config.yaml
num_hidden_layers: 25
intermediate_size: 256
hidden_act: "tanh_gelu"
norm_place: "pre"
qk_norm: false
bias: "all"
tie_word_embeddings: true
schedule: "wsd"
decay_shape: "linear"
max_steps: 14808
Each number is 500 + 50 x the weight over its row's rms, rounded and kept within 0 to 999. Layers, rows and columns count from 0. Numbers have three digits each. The size before them is the row's rms in percent of the matrix's.

# k: layer 14 attention key, 64x64, rms 0.317, rows 24-63, columns 0-63
# q: layer 14 attention query, 64x64, rms 0.319, rows 25-63, columns 0-63
# v: layer 14 attention value, 64x64, rms 0.232, rows 0-60, columns 0-63
# o: layer 14 attention output (transposed), 64x64, rms 0.718, rows 0-59, columns 0-63
k24 095:495600530500469481456484488577517412454494511576470513503495506590532420499533505472501445534519447428365406528468408478543492503529470534459520534465451506569457531536535556510351539545508440
q25 096:586461544580465448509493386541513467568492508445428588429526445495470486465526499466454507539502460609560412445569563486530508449438484517510554465513497426499453456421518470502437528390525544
k25 103:523391540460501385534428517556495526615588599491460603537526466492446501537457461488519467513461455516531473455515451415463462427478474563525545452500464424434537505477488476563428538445515532
q26 116:533473611463481423467466568501422490538469574488519487518469529502539569519416459486505530440492448461521402455498464468481493433414483587483472532444599421530481425507423530423523465426467421
k26 112:460552530575539425542424493456492592555442482479482532523527557397522518490435572499529515488467439422532565454423439511492503365493482547528550553447538418591522472493522431489477560464466467
q27 105:568521473511480537571513437471376564515456490508547554519430469497500494561465532529492441551472593446485487457586588478435525476435485548454586523426549393459539425541439488459511564529452531
k27 105:467524522500455503509541485532433579520509527524562594494515495466467409518411475561581535486395566395588446516595474499467466478518518516434532497438557445597531444537442559419484484485527509
q28 105:494497579570439551475550386581509513536476453563496511570458547490359551530526492525519534578514469533552422521533476504399482577580476495489418539487493475559567483530454443452530435478499456
k28 104:468514543576507542435483382465426518588531447527481549548376495485466526552541505515487518412484537463486486504539498516458523523562481470377509504595532564397565399520564446523503502517523499
q29 105:554523537457460504481543538479446488465448589560435429471522445507542504505569631448495602552492574540528611447508519447527498517529533442568468537452550526530568491557460573557474397501502530
k29 111:450514541460426530403508504521449482472564518512433455402491516537592512420439529447578564408500523480600547582453517529501471576521437464537550596494497491494444465437457500526546467456497574
q30 097:578472447516481499540438421473527494468458495503561444515479509531496519597396552473432526449529457526455484532427450484385504467515522491516479555515558521549443552533567565534447567370593558
k30 104:537549546509441373602429402493499456498533485489576507462517469514412477605439531460449496362468484536474466441462503541436474555523503488558465504487509545549507465464524553494552532396473486
q31 102:528489399533586459470495481539447520423497446585461571508481532509487506572525561548533555548470469485513489580420531444499535360624470464498523487454428501547549506528575517423490507481537573
k31 105:548508415513468484501485515531397460431501472587444575446477501553449516525546526499576522454443478532428433491424574465438506450619490551476496451435498499364463491455552561425502484494522478
v0 095:585562501511429493548536505587481529584562508477510451456461477427497460453637576535535515386486592440499492480500464516508477399478527498501486487552400487470462424458479541501502448597479495
o0 090:518433467527495468489482553466526535591543452442499482570463574479592596555499403556563486522475448548519558410458530517522575473555555498488462504449514504402589495514569384508476521448526542
v1 107:561507460401547554466482502512553474517527470493560559565492518574481556490438467476387528512577474522504525511509530540408562565540532493496538547367507465549583467515544518609396501543527453
o1 114:530504517610464640480524456487538465406425450505426540435510498545495526501586582482559531484448530491503454508495466477539408527578508536530463452601520512551475472484436424444461501457423548
v2 100:502430474416392480534540485499456475433444459531499599566515490530457497536522470429528466412407499445517448495570509502588491466521509486468537384533411468524479528462486413473524487433606471
o2 085:564551525570507515510536525416566577506475468468520401491472496482429487527582449560516526463515522435437519444503465526430613459599420521542507471530496554392487435508558575504534584452475496
v3 097:468467540492449493500584573576623457522467459535501527543491501568494456462532423564441588515519537491549506477509512470536594510544489491491374512434509507563513448425540604472500433395473489
o3 090:539532443543535607523429500425503533630563535475451521545500494493511433545493583481568457512505578588410491558530570547453464442548571528539473426507416474471521450566441476491454525517516494
v4 098:495472521475458501440492414541548541577445528542525507519448604479559533588510460523431514464517469540365470461446523515521484549450492454529507578539500492461603481531430541489567389546570571
o4 104:475492471589526494530551487416431545448558467515549550399460420580534433543568547525562527528498501475527555476489530455497533336391478525509536452507508457471476523528505463478427569440468530
v5 110:489531558535444478538559529406581444463544475443453501515507541416462514480519513450541559592499393527483447477513449539420408495471466475479419529497495484543616595546540512441405510530545495
o5 109:449495472496530583580553523504485517567532461563534522372590524395501388493418459511521528584567564476539510505550572519482470539548539492542517502475577509491428422430488480515569549462477485
v6 097:496500447499562518517505442472537467392464538579545426450550407537491471413489522439574476502437528495472516424489543520404496455498520569477426498574544374479593516513449558496543487473578507
o6 094:463508526497447492506512517486440441577597466566527471521557544535525488570526477549409522529472500540421385575514495463566547512437541408508558511404499469572491495554592484400537491516528421
v7 105:418573408476536526525449570491488505523586487482541521509525548465474434467525483512421606487450515427512551434502558494479596566515470461518578528477471549485477550570528335480474497435534480
o7 100:496532566564486526552457435552429452437476552443415446486504479544433472510488526411490542495579526548478504474467409472463496499569457502436429491546583452394381515515495501486517376484518490
v8 107:428465517521556482517538435556512539501507479500471429479466565484506470530592457391470494515452446469511507472506580414472496505406514492510503350475425448481509434496531636510451437479581475
o8 100:519428496491429573543542476510544457515503579558509445462454425492482511479502563538508401623429591528483519533471464534464605477557427470535443540574519572552473502468550500497560566407495516
v9 095:516557561413418536418469495453505534449550464491582423517577474566574438470476441555435543515553522551528549527494513478435404469516431459388547507558533474552535528449499535503518553562496429
o9 085:485523442541570558484517497555481516429495453481503499430452551482479478528475579368466505484532434447466420452492556417551504551468591514503474402474423484462559393545469493491532507469518379
v10 082:568587549478457553502512521419513579526472453542508539437538510564496592494467514557431390544565471473566443479388554568467485507516588491569483554551522533536390526467487444484498457457524501
o10 074:490457395524591464503501634486527467409487468495566427466457498506464494473550465456506564476538545517414433436527513515549421522475544511455538434459506501463594529476477507564468507578371489
v11 102:623450505504502538513513475543335539497443588555500492506395461520518531543435511489551523478533500562438570467518493441561502512497503560509428527509428497528531495547525405558471546537391523
o11 102:470474460479520488421477474421553498413452481512421565559503499462577492467540495612497484353464442425575507556441487553524492459468499484466560496490482441551420575523455502448527505467604506
v12 095:598524464573532519512571472428438555491475466428455463513506562472636529568514516529454527543487531450482539490549445518515541522512598563610437561488509530576465484415458493569510456496424539
o12 106:487466437515455504476475468511473502471517542561507618580441437473501487538519502562449531477457317512420460545448548493497499580491527528367476474565509485429475554481528547536449509576523513
v13 092:450536541504510495640565513483495504400514519520520481478465525595559540546537495489526462496574480483552543507574563465514445523443507516481421451537479469629494475350589444459533492506513459
o13 086:561463395492465438505489560590551585485513518528485535509428547422452469486533565546468489510520619492477433549499517523443582613497577511466533448488451597473446455605514510473532486471489489
v14 091:555423530478538557438455502456491479422499614571455445381458563542516468507523450568504563498465445528596462585511546538471518477464480461517519504517512588476480427439556562585441477554467513
o14 086:562509432428464543518534572576577484558431477562474488572418456455583535481593575511498488553535475395513436524467427474527478415507502500520433538465513390498529540463426525507492567468473503
v15 082:571548459540464537444401473473550473548514532449467483403502554455587524513539447595507562510532504416533503492504519653509510487493488529512513525541512551452507461479566553544530456580361504
o15 081:458462485480480499581521545517433484571417466537451493579386489396600574464523554489518506518525405480574526421525528371460482481473548500398509466502556472499525547471468481567493539523480487
v16 098:520407416509463403434460465500491513503452490440487480561503574501480514565610480476462516514495451502522559546630480530488449539472495445359545532478595466493465422538510507492397523460503509
o16 104:537520526520468416523614435513458557484444483590459531481496490513547569511522561529441483565561472495431521499435539488496573524545494470589362483589484505496459611433483492536559479510463425
v17 102:512545409472473535449587499548506456529542498557600459483442504452475482427528412507527603452447452527520517459422459540530512425428479472491533464487492604534502471582595531527467417464478414
o17 093:543485544528533593564444622489503442454482463431423519540560480450512530541496520483471444572509476468554559456579393462486465437529548426443393487462524473410447528497493437538543513474534447
v18 100:406420580529478571507530474529534592507513592529487455528551507550384425511460439601458466550439488546529514489533490452493469505455535518519577479493439574514449507510487479565590506586414512
o18 091:506424450509537445497480523600554545508521482507512614532457407556472524482499507422515557468413487528443433503490501475490564432538384555498471406476498470521563502472550456377516590512463532
v19 108:475460468644437523487416551484455532576445409548475502454544401501451515525614484480439495492515540531471527381470514487544568502523405490458471451535457539515475456566478456498440566498533496
o19 103:503530393385602491538540537451451456459444615527476457463569574543489510466443532493605503518433525435462549481488497490440487441542490539516535490534503448542481547525594548487531407445546477
v20 085:435534531490398536563490566428454546510491454624461517483430458522445582583574465478438462456473452512523482469421503476470486440440527430541496470512411464556431470493493472491439457458607492
o20 077:572381415478610494455539556432556503472471513501578411445463515449463451464481500507538514541467614441421465463511489520470478439544464483576477434481556524429471496498566515489461463440428545
v21 107:474471410450468413496575443480558472536463537554519457426561433499425566452461473532540436465644457427521552560487499529473452494476589585474476448518461532511518533578525473493478446457562463
o21 098:470449541602468530527474576483514446497565414397459501559419557604580471435511566522555566509453503510522458454490511509460515556443521441525503444466482493475433526461544439550571559585434482
v22 099:671445489499446468448486494554448542481506473446520503435508561564535466453556489595619445494564451512496430537554556591501446534404453483503461539483533546467489522472479500489523501517403516
o22 105:458534454452442410483485514439496507555455445485442541499448507402561530534488467578499540488547443471497525391550493529532487456434496595432525553503373468460586487436453475526547592558479482
v23 118:458498509526431544526486545442481452510478512578422499426475450481520556551445498608576485381498425561515465556536439495426505548511515486644524509431446554486560441538447491584526491518493519
o23 112:496449517436501585446486513490588513585484489389540579529460534495561466423505494491512588499492485415452470486535537507478440423434485565450492517530498497399426509459555509435448568559434589
v24 099:517556537561554572501561513474569457542413541485485478399444396506463550435449489468588565593508444515517472473464526441454595540490504462525422544456531444486567459578549549500459443503539482
o24 089:479514528497499599526443548541515393580521524512434564538602502484512438470492457540452472542445554552451534537526507536570382461511563493588566504453498526536462610480459445485546512456412471
v25 119:512509481543559435466484506547516531537549444548553559524427404427478504517529450469500506608478532495438498521505520480429519486381493548458555571473454541502454604406454515389549506591540505
o25 103:539414583532500385439457497525447500496566576426463502477490520502421490570425524549485515521415478477548489494478506498584457546512439511544559473555537453515481361492514475549462434421497592
v26 086:609443515514499545475542453476493623551472450488493489554408609539530518464521508492514540471533555549474453544450524470536488529532381571564445526505539573497490560449443432563414494554467557
o26 106:473525356457534484485464486531502466422456529485518584458518428495511524580544483596530544537533436499549643469528471584509453515530587522466487526512488448500583489494480531454582474446597506
v27 084:530393501466501461434485479444485527483432543452518512450470513453569488522502419548493591494539555437520465636592450522557520486486405521531511461483483567479463534491467523588426453628504503
o27 081:522510481519468520469511396588547455589482548438480574567408437469540524497510597560528522539498301506496541487477438489461484500563469526499503478558454479424491474492492513536473505413507530
v28 098:406516487495481506427359468376547481563500472571496573457517481535562566489476452524554507469439527443551428541478484559508532532613486534496565542586500523485451490479483468489561417430511501
o28 102:562521483422547485548501521518459496526475537482581402538447568520486504479609538503407600540650520479554564432546513407479476478413541464516523459540554502513498516487485547519499592508520547
v29 101:472468586503526506560531573433474512495562468403508482534486569589515535511465546489538435485529447470440428510430411473581516513519557451561497540433458408562530512564505479595421428474567482
o29 092:568545426454472579443448414473508526526510461607522534474594493511421462468483431561456560489518564571556539478606444488537516513485465527548499478481424629447455512436528520503457550530499544
v30 096:573440551466527403465521545523423483520432509492606526468559433444516447462553561498476457528521479594558452427528559509477486589516519518482500500436440558513473433543406558501396435517531459
o30 103:502575428532484496480563520512574471468531518441369468476596488581505506531407499463504481490490482506375434544414519563610485474495492469469483573589432503510451504457520415505503561509475535
v31 083:506483462447480548498550451422438623539409466436491494471467456496448445433469459500412526521574460477590503566581546356474487529527434474543488479485471444482463548553580493495543474454479501
o31 101:477472512571496498498492462476576310455468556471476561523418501475451472476516423434500489467436470594373461522474474616501481495524477483533447425476469543501537480472441502478505483475517428
q32 101:488530427452497473524465553487475470488463479451560588545517445512578520494471445473561533598403483535493539501476458516536421480454445515562609499511479495534509560467520511470412597371572582
k32 104:495463437499484452477501557457427493411483482523548522426498483602524548518489431476524488429431469493555549596458471532584414488540506530500488575479447500573505536473501505413369549415493580
q33 089:446574437555498493507537509497482516463447544536506542487559515563543536496571359551512636447517487467505501431513522439568463552457589463514393485494526455470551586483456453439531467574473527
k33 092:564489531458490501476560575525476556597423515578520496557563408534520594470597466522500486483586447500518442425587445508530482480462537529491500514504523492468626593449498451455535483525448433
q34 101:544465499501513624508508369475473530516478505517492486406510547541432551454560464535544448525556607465429489489515513405463552449422552589491545429534542433553511545454480529507458586511474521
k34 102:576520516500559548500480481554539527534409487601480527437521530413532458477493465516546537503529579507513617535512548506485512400499581504468602491514510333566510460579517502490484471458526548
q35 091:588506508441486508485431451546503538557398493502417554490420485399522415509412581536466515466561539518492512483579441492492457487453589446474532528455504445441570533459430432453538559467539543
k35 098:537550434520461528518523451539478543565477589519420515419511503448547428485468561465401522535608464556510533597431501458460415506520469505447485539483542474476489475393494408540429471450547442
q36 092:454621513475493540455513481413501445499460500542478478483502540548510584590490528566426551504396444458511539563448406459489544504517520433447495531598466601555539491475572466468544570508547549
k36 095:536535442516498440467565521537577487441447444462501468578577585456533560556566468494514496436472425480538373501441533465602486532533526547431498549573448618508484442518535497463541472473533517
q37 112:485532565414470499494509584453596520504466503567551503507594431652473482527539551512501534545533562557424475491517528488433461427452442527581455522573539451533520595488429502560489471525510504
k37 103:518511479466437514437565513439620459466511387452570457553575423480473463471536522535452537430533504528576593468565482483477440518469523437558567514483497398506565489476484520516433522541415553
q38 100:500525447398428424561545435467495571528522570488500514533528459513446538407441509534496508412521557529472515578475436473536561578520415521471410531439578565547521440495453522409454474556493501
k38 089:589528440492436564549524449526576502519497495481577516517508515447570462411488529373486465467432485498502515439492443476569561490551483539458483526382609494470512523448497633483548476548475469
q39 101:509498488534522476526491326568493427475577458525547476444417477508460498540490556469508536549458512584554524511522467459483466508509511507405510517567499407463587398414448426473539534549511544
k39 096:506472551497549491574530454613568467512525518559519596520505431519515550578498515460551477534460500589516446536527415411417436512491468516428507534524490555399484413456454473572401523479537511
q40 108:492445424521607409452524518539538560569499568433499395564500444514496570531492576491495508492547545479491451478424470474552502438483481523486524483569459388459473551558616498418564515470512508
k40 099:431475520431596562489437536507544534488487568448413443517543488448526612535466530525510562500516493470594552532525484401525525542533443442465524467461413494461389568428536499457521473487420543
q41 093:506395423438588517526527494375499572441569483533489476501532571550420489524470483509522500556481546450507438510497587548477480597450515429551543415504476513551382472506467523479475436503439533
k41 097:534407487412585546566524454475480447478502414473482518533510472549477481552457513507488353483454495494521507519440573598420464450572509472566516464473536485603427502501585552501518438530523441
q42 101:500469415496497570409501446556434538456500557556487466498530448489558420484451512424535541552425515499529584475581515442445590556501588511542502571431463535486479548495612480451565496510443553
k42 102:532470469403476380440444440538490485518581565529423508432595414510522555469535501469465421531518521508466462539443536466452486534607492542487547497518385504448544524519570551518540503425456500
q43 108:511515482517468459532569425580453528610553480573501529462524496494448548552488474517454441586604502564564583555490614458580556561537510464611497510532483496498549508493552478502488494491568577
k43 101:524436495539518538478577439524507529533590583560554514496517527462512501540459489456568407609455465507632484486546561600604463608514499466553508508418479445429512516511516515497514498475534528
q44 103:442517379485531463499552578556450391448483449523527470518464455506538578559528516470487466512596447452515519541502507442477545484403494501504529602427398546596567476505527519520460460559524450
k44 099:391577457437484375453541437505472502453502525552522515503496461504516493493438512479554545458444533498582352531450512445530547526455454555492517536536445461536498436478453536410583430545451471
q45 087:513588599543505497534511504492495551400456387511388489492461496443529564472482412421530539523561505546538483468425454624522540577496393477515478559476469552529550515449510499478503445513501475
k45 092:575518536550451392508617523449487545451388515513504400513411492547545509429499454415479554514492529625447505509499483523466503532493461520482513407493511598490484534564512483466490425490444453
q46 095:449545522480557475516470457491504502523535584471503478495593496489434473421400515547520478505474436509442532500526653608633558501413435454451474484542477577477485533438524477520517546531468526
k46 097:525478378499477500527491549485504514428531502475428526551471434442495550544559566464566484557414465482440491492523598531547557488564484526551595528547545513514559526413487474577500470541573630
q47 102:461450476442491477482426499435504542421550480486529482425566498471529451457471411493503520406549394528414560463563498452519503503513547483465394487593393536452480427524497427530446573464522506
k47 094:510542567391504511517452531439532530436523584397599485499464505501503515505500471506452504525491510532542446486554472544465509500589521610493468553551597518526518467478521511584567643490598499
q48 088:495470504323608473442573507498541494440535473515468527525540536492516514447471460570550437504526433504417458550401451407559431468499490570543530465546520491516514542492522520478575508570443463
k48 094:505491484420557559438627646514533432486469514493503498486481530487483504420565474561494463578415507503544469568528486376451517435527451518464476548477561469552458551512482514524517421567459535
q49 085:474466487547562543577530603515538368525566496634529474405512564497533484450515477481517476462475522533508530575413487502477507420587555500530513483406418467562517473538408488481499509500462503
k49 086:482507544525465528567465472507504466490528563539602511455593567510446530554475516575506483507428534619434492545499489467481559444458537620627485510471508527483540553520533466439451478556459391
q50 107:449500484387471481515536599536545480487430598420543452485557562504543532509507444438474550556539517536440475519498562536449543551443539491471550422535586446543551508448408461601533458479453475
k50 106:514411578471522474498525512531506513432489544485500425479561492450506534445458471517472454390533520503496574513500469547578529457433509454529510554525465471608595485475369514578517444529634533
q51 100:472449544517462451542481465558462472508537488495535437547522513493540520499479596519562474440487484509556443520532430384486484496507439326531522389383515447518561458509512514448439475482530423
k51 097:465428523534508420502464444578498516577591380519535563478533559551496444484500589500552581468429552516543462585448473510532501533507444488506425464418511533512402530433480423478506440538516463
q52 100:563401527433476397575628396580498429514511473496473452503456445481575487421511538456515468465401532448515492524466504486487477529498534444582474553575541584491511494551472513540468498532468442
k52 106:459514540468494501562457441564521402551493510513441453428433476444572462456521532460522459469390534460519497454416501482460443499498454433555455657536562531454469542577435460518505495543501566
q53 094:501494455477417547557534515465519538509557483505467416498519577524484510451526488469512499613511508450370459509495477588542545437387497508523531519497424621376504534462435434452527467496479472
k53 101:548550482335508492559465507437506473536447480510516421511444522440549471472497467526536437571470591455510568428549516434522495561469441531544597475496449616541488457427499487533516566496520452
q54 095:388440478549419533433556473587543489536417423460504463564498517541409414546496495515474508574440551500476589431487442463484541558517490480527457544513593514541449512498462554498579484526558567
k54 095:483492565532478517435482488566519463447381458574406511544484455494412426477498537524453498422474443488415498464472459532493457618615463479520448522482469470452507504439559550438558517494586537
q55 082:584523424572528505480501545488531461443509539573530447485480514511402534445485465495448493510505461587601524467592401490407540495528560513612456482481564569463526540432467604540512516534505533
k55 091:590524524546519444482517440575508498595495500525551478539495511448373489519488435471482438458533468539599490471516436517446570494509416477503482501571504572573486457584515493408566536413484594
q56 092:523480497478539498571483420482584537468511558437474522388576560491541601575545609458531453517578479475466535460542530483429471481575466450521430468511571555532493504573434482475550488409540516
k56 094:491434496529455558498450465396529531519473492376471563481567528452583458503379493595578513546495456488508547464441400574446511581511536516480526523531480483578424508515435520539547464493510544
q57 090:516449429503433516535436528558523550502482516501514406607549381473531556353650544529478511495523549450487495494544529530527532557526473540466569439534496516502502533420460471490566499462507525
k57 091:481557510496448572467456478645522589520468512491556420493438392393522530485570548482466484437485611479480477487476521557526545529544492494517509488479446501604450543478504474442445474455582551
q58 095:502440532497502380479503505502447572452406584539453455493489534462465605548488478414485503486439523456464522512479557439463482525440409543550550432585565455532441590467488419480441455472535502
k58 093:492492518574506502467443417542465481401513462476390467528491562513591572457430524480533461446529493587539546456573555465471425485554503490438489463476443463594543570441499494515477380511491563
q59 092:535496584508463484516559568443508494588497507571554530498475404524506520523408526517617485424511438415429457448442563428533581516469531535547497504402525493499484436448462447539589510461485541
k59 094:520541500450468449459516546558519472488567533544535536480458468472547470543441567552623518438469387431498530517428563376529496452538503467535506425388533437514593486507504473565527541474450505
q60 099:455398541570487605446463537521567460539552444470556505483406492513519577398514486478532467500517477515547500519561460464533498513437512448466472485486482599456472589498583382462473416561519543
k60 090:526455475481469480418423568571512418541487529466537553468379519504468516553570443476466468484521550541478470497519474463495455667552476543564490402602463436496498544520469471475508482560463441
q61 089:540405450488523512498505480550452437495510548512509548581454479471472473506489485550490474416532458553540425458595464540467641482517518485413506402440430471570438505543499414490508437412567478
k61 088:591475532511553553464381518431517467433561537574518511398505433494443504561480441490432494424553534480526441473487574523476582502474480528468450412489556542478439448405432462482518419521484486
q62 104:537498431572506440570559597566480392525529471494453441507468546458569552548450481609513521432493505553433493514565507485601480558487514559403481522540534464494433493448496594458463531546504463
k62 102:510547428535541505645548524495461474515545492547447506566432524463503649471470447632435521481443465489507490529545532464458486490466492499523460514523507458493508566458430554419565612530496494
q63 088:512484493495572518606510531514397482518513478471519436440527464639508448456461508511483592492483554561524546465481521551469484467472501576508488403481431572511463446340451507531507452466479437
k63 091:584472449447527434592510596558431498466450423486533434469541428482479516594489521456442520496535573568511528426493519475457483426441467577611443453519489533464523497462468532540541570436495447
v32 103:435419487510437463500574487575502527575374472483575544574471523475417520566430516530536481478454521564424457436473521506517508516422474384522465438600468516522508566507442458444461458479487501
o32 109:529563554538492496513414397452481496516511538448423467509474376493535462517473546509463516482590443492516495503560459506400586529505516589391524537477474525413438462558447601492479453493475447
v33 105:607486559483453499550444575497499546479463510599581403476421575522541447513521530525523518414530477525476432591476623428483506522549443490431462514542527472499537459458583532482435478539532516
o33 108:434452415479533504488527518505562577471479508496413541499629410539462487442469407493497503540504629502479492385566418595562551527463518527489524527542470520518486571453529523461500544557502513
v34 099:432594393465469417538546579476462402529549510498543494420516545507518448509624528464595501470561457520559537468500533554501519509492500517462461573537583467524472456509475561410513432494488572
o34 105:494450508398548524399558449535537521484450503533427507444441437518512546513449460432577503547432533490570384515485470456449486429481527473526504406438490466433483538503555433560513420475517406
v35 109:573479434494608536483533383515546579440494430518556486488386492557471515431477506494510484486477454546509487483481466410542652541568588605533562516510544486471519496457484510488490512523504474
o35 112:401592397554464467551522519475450520435469516442477533464518500562503399494441574502513573501550498455463446462435527579478403516481440434549468469525425449510425527551526538487561433510569477
v36 082:455457513428403500502561498511500413467453506533483407475567400477413472555518548446487485492496503478505451455436517467472498548500438535565581445384444390500543436535519438563558456494535470
o36 090:606516477456534541517451403564470570473566555605534479495510546545478517466527541542416453538554503515493487616482488501510521474519503556462408520593445556451507589513482577541449551434561516
v37 111:443496453553568468517511499462562536533477574491592345387516546615518465496468511582515423461494506505560506522544421537480526505477515489423476423472561509473470473584565516530580493499491507
o37 112:449425459490409443424510536518411528450616496499464577482435478552465495449491426429560504539428498509451495513483524481446485541553544511445553519544491564442541408518531494463380426439480484
v38 107:561563512486435540605462472475510532500546479540470460586474563562494498522591582536540496457513489544518526441583472491530486516510596437415431514430452493541547350430460509473475459479455463
o38 100:465435510456575498546525543515525493634527503445489556422451485512514507385497426448528516541429531448404475468497517468560423481428467508568532508479506464511446586524508528467454431567408574
v39 103:492473535505510473418516439547437514581491554565429450446540520514559479532551478561559460533546541493411446607442496492555449538408473563470479505584549524594459546435538526483586495464483581
o39 105:617509519536470538495502563440556481448520457524569476520485455481488495521475406417516490566545501552540500395574443488467559463527540420542447497475541638389463424522470452495481530467446501
v40 103:456453486482497513503510449625466447481551419532558493506522517509467397507590500452375568510499534556497499399532494528477458433530464451466638478511517494572559505520429558545515521499470424
o40 102:600493549488469483478499531471467538533511564572437498523511569520587461461431566519512541483506466495578463594349527493574418542502552560490494505445532466425414526453472432417528527476475533
v41 104:509528425499438500461472417424482476515436454587543499510497553536363488512424457486469564493439533480471532418483472531562502494503460485405536444579443424406555499499468390477466543473467467
o41 116:508502542517507497449560433468528533600547525449456457546526448389498458443485605550515471418559490526507499570470519558471481528477529510562490576455466530585483479599469582505458425606435535
v42 111:497483451455579571462547425494464562556572511547469451450524450539462530471472412457539585507483411427489558452471502593391495469475444553577513523509448557531515446482522440588448552550487478
o42 107:519507465572482574491484527488490533563486530511532603527474549468468470514598529505481435515527496483517481628469467489620525621603566469565458525466437479479506551505540513523639477480548519
v43 077:465495480528490466417506514533525481403619517525458475462437425445564551469544463454490519540585464470555566447458431461496511474541513576483432531487561433512565438604530576476491504454554404
o43 070:534487404480542492410532507503509518507451429497561469435536580558482415544498581505545447491431501455527466531551560459478383455547480448567554426524481475532487547437529408510566485477568596
v44 108:513558459478567421591443503447550528502479456481498513427462519576495607528383475573517494474618509455495551590540502575521551504490526480517496498470526569398516491489466542466476473622500538
o44 102:382573570514470553445497474475490422455475608450498486481430483500463502442564499458524551393460452473451530476491439495432501505500501520516500512575448436607534467500625475564469505418495537
v45 097:536505497499562490593443555476438498426502493489596438542518499502444385480518527449444415526447462503483528467522586568422449442452478462458573508463472442480495624488494476445442605510530483
o45 093:494474542493421518469507512505521499487447495561425604590482399554546539497503510564493613443517417496520536553437566515598501514506598510491475468509532506501579508444486472525495477628546411
v46 101:465498566499377487506494541451549557542579464445563465463562547441459479485495479500465516545538598420535507561525516481553479536473518502398467550469536563445451512353513479460417518410493511
o46 109:491492537489635486400559488495587474537528440508559539466479467538515539631552483533494522435456549639526488397494483508462451512461552508539542475500463510429452486455591506496497530528420487
v47 125:530513424509540507471550534433555365465455502469492498410373536455538506508499486509490615479507541545585491531505510577451529489504508437575513498417467526492512594494541430600519532505468574
o47 112:374534517534480535485586402511400616514529563532531515535578477499463522442460533469510525453460452489436422534487543450502514580515477560437485506485599493448503402526555535547528551482511440
v48 100:517497526522455472506580471482551453507453535414423462521557559517549464469439522522608518626503498615512491514571539520497454510439492495471451448445454503445522450384547514473529581547411548
o48 109:463529503561485540553495452552530563547463505526617528455439431469450543505501439560511515418493494342491463488510490485534520541501516476435533481440575576619460421518527477470393508478473542
v49 108:449492550555472460564535574502537573563596516537510523476371394532445504409460454566498453467570549522535473492463430455473441473489454430519513507386438509467481492560586482517536494498498451
o49 119:505503502466521506467543464492453466453448463428503447480589549526500502560445457496493502479411439434457525555548548554545489576490579481437555563624512493599486540480489507503556431453547646
v50 105:472545575478522504512451518507496420575478562441528560461614512586507449452418454553482462515451534537496526449602501481596529505619530439509491454503438493484405504601481472501552466440484482
o50 115:468396516457474430565527510522426471467522497452460361518428564412525511453482527503478452525483512458439508478430500446479574452478459550410567525538539531484539489516537476422434528600403485
v51 113:604535440484538516367431469602468460475405545436537529532556478582534506521489460528557523562605530515545566538516481500544537457471548464451429582547496515489469483587533512555497526550458484
o51 114:444432585564471485454512535455480577458497471526540446458459576458483436475550462522546484437458495470403409473568522503433540499508435535509531325420525538534460484441538477447502528552484476
v52 092:548458468526514539433443452426527584411458466535445416508528523518569452592535456529515496582440469528521496473525514435538573569436580550483583517434459520416446462479425429482560527527496528
o52 095:440576473467410576627470541498513469442591520526595567469489509585456514498493489515522520465519512501480448543430538540484435462473402464542453478524531573506404467576551531502445548573460461
v53 090:529476526461435562453422452485479565456592549530403378479458537433504515540544472552516551512506379499509556419532516508475483465486617440509474498533468570517526464562458426484465468448492432
o53 082:509471487546484551498476505498436410604569454510531490403518422575508455488567527440539440497485558465507489558532557387547486483498468521619547478520442476420498505511601536458505547590443495
v54 105:454503596438444562568499502531478594477566461563505439406494525529497495547433451519483488407490384519529523474485516396531469447579536495568518397559498574481526483511530594519466465542483508
o54 097:549544431471502473516481491486518499496547549473391494404577460512598488466504548510510488546512625441453557502461484548572540533541530531502606583548400450475464532417575459498503556438472519
v55 104:405430517481415497539477474461566541581555481453438568433541604423468492555492412466438539472497483489476586474490593521532458553517480444469556523555567556493499408520493503473453584454490464
o55 105:477498486463514489481435518566546440559644513409498443543525455513537555572543495545405537421462528535587521537455448506518503446548468520476513569427484405463505526478565492430488516506383535
v56 086:448531461434348562499513512415571559470471537511509527519453589534467507534515470487501541464387504501622435583550432496474465430545515507420497465540584518471440478465489466524556473506513535
o56 095:454494555454560454516482514519445474537612561552498484483557414428499546478460489458561468577488602586515526492512530505549487555476504455539596580433461451533525513549469583482453446411417450
v57 097:551487471452478374495517448615428425434467546503490508463505540437422567414500495554465582575550442473421557610602509464498524543476498483526470498489550532523501475501435530451475472509446509
o57 099:496518633622483579460531493482468511485452505471525397449472505594503487494584541383475499446576567492576499417475468457488464457446546517492449449519471487489502525520566502485437520433470420
v58 112:512534509584547571506463537488565463582614480440518486413588524519402418425509492437606465489531482505471459437488521507489541566536480533452629560534494458456546538491443540520493476508522459
o58 116:489474474413475351461486499531442482466407468541400541539430444470484508545484464529439506459498550419592545510448446535494528522459497501556385474489451529506450564472576482467574483510571460
v59 107:407415522469515483546543533493567465528483521529561487512520367451446429414500625492440534512493507474534491453532601534555490477464481516467585471548483616440473477486578453464526467541541455
o59 118:568524484508458574427582402521440507526432442566417580475508555527598539576474476552535482512438496588508470587474426508516506468453509494468519491459442456560544563500479570417455509433535508
v60 099:430437485526477467508517551440611387393488565536437466466409494467488520582534522439466479526551533490530546523507498532574461511463504518392486470495559446539564538509540508440534578452574428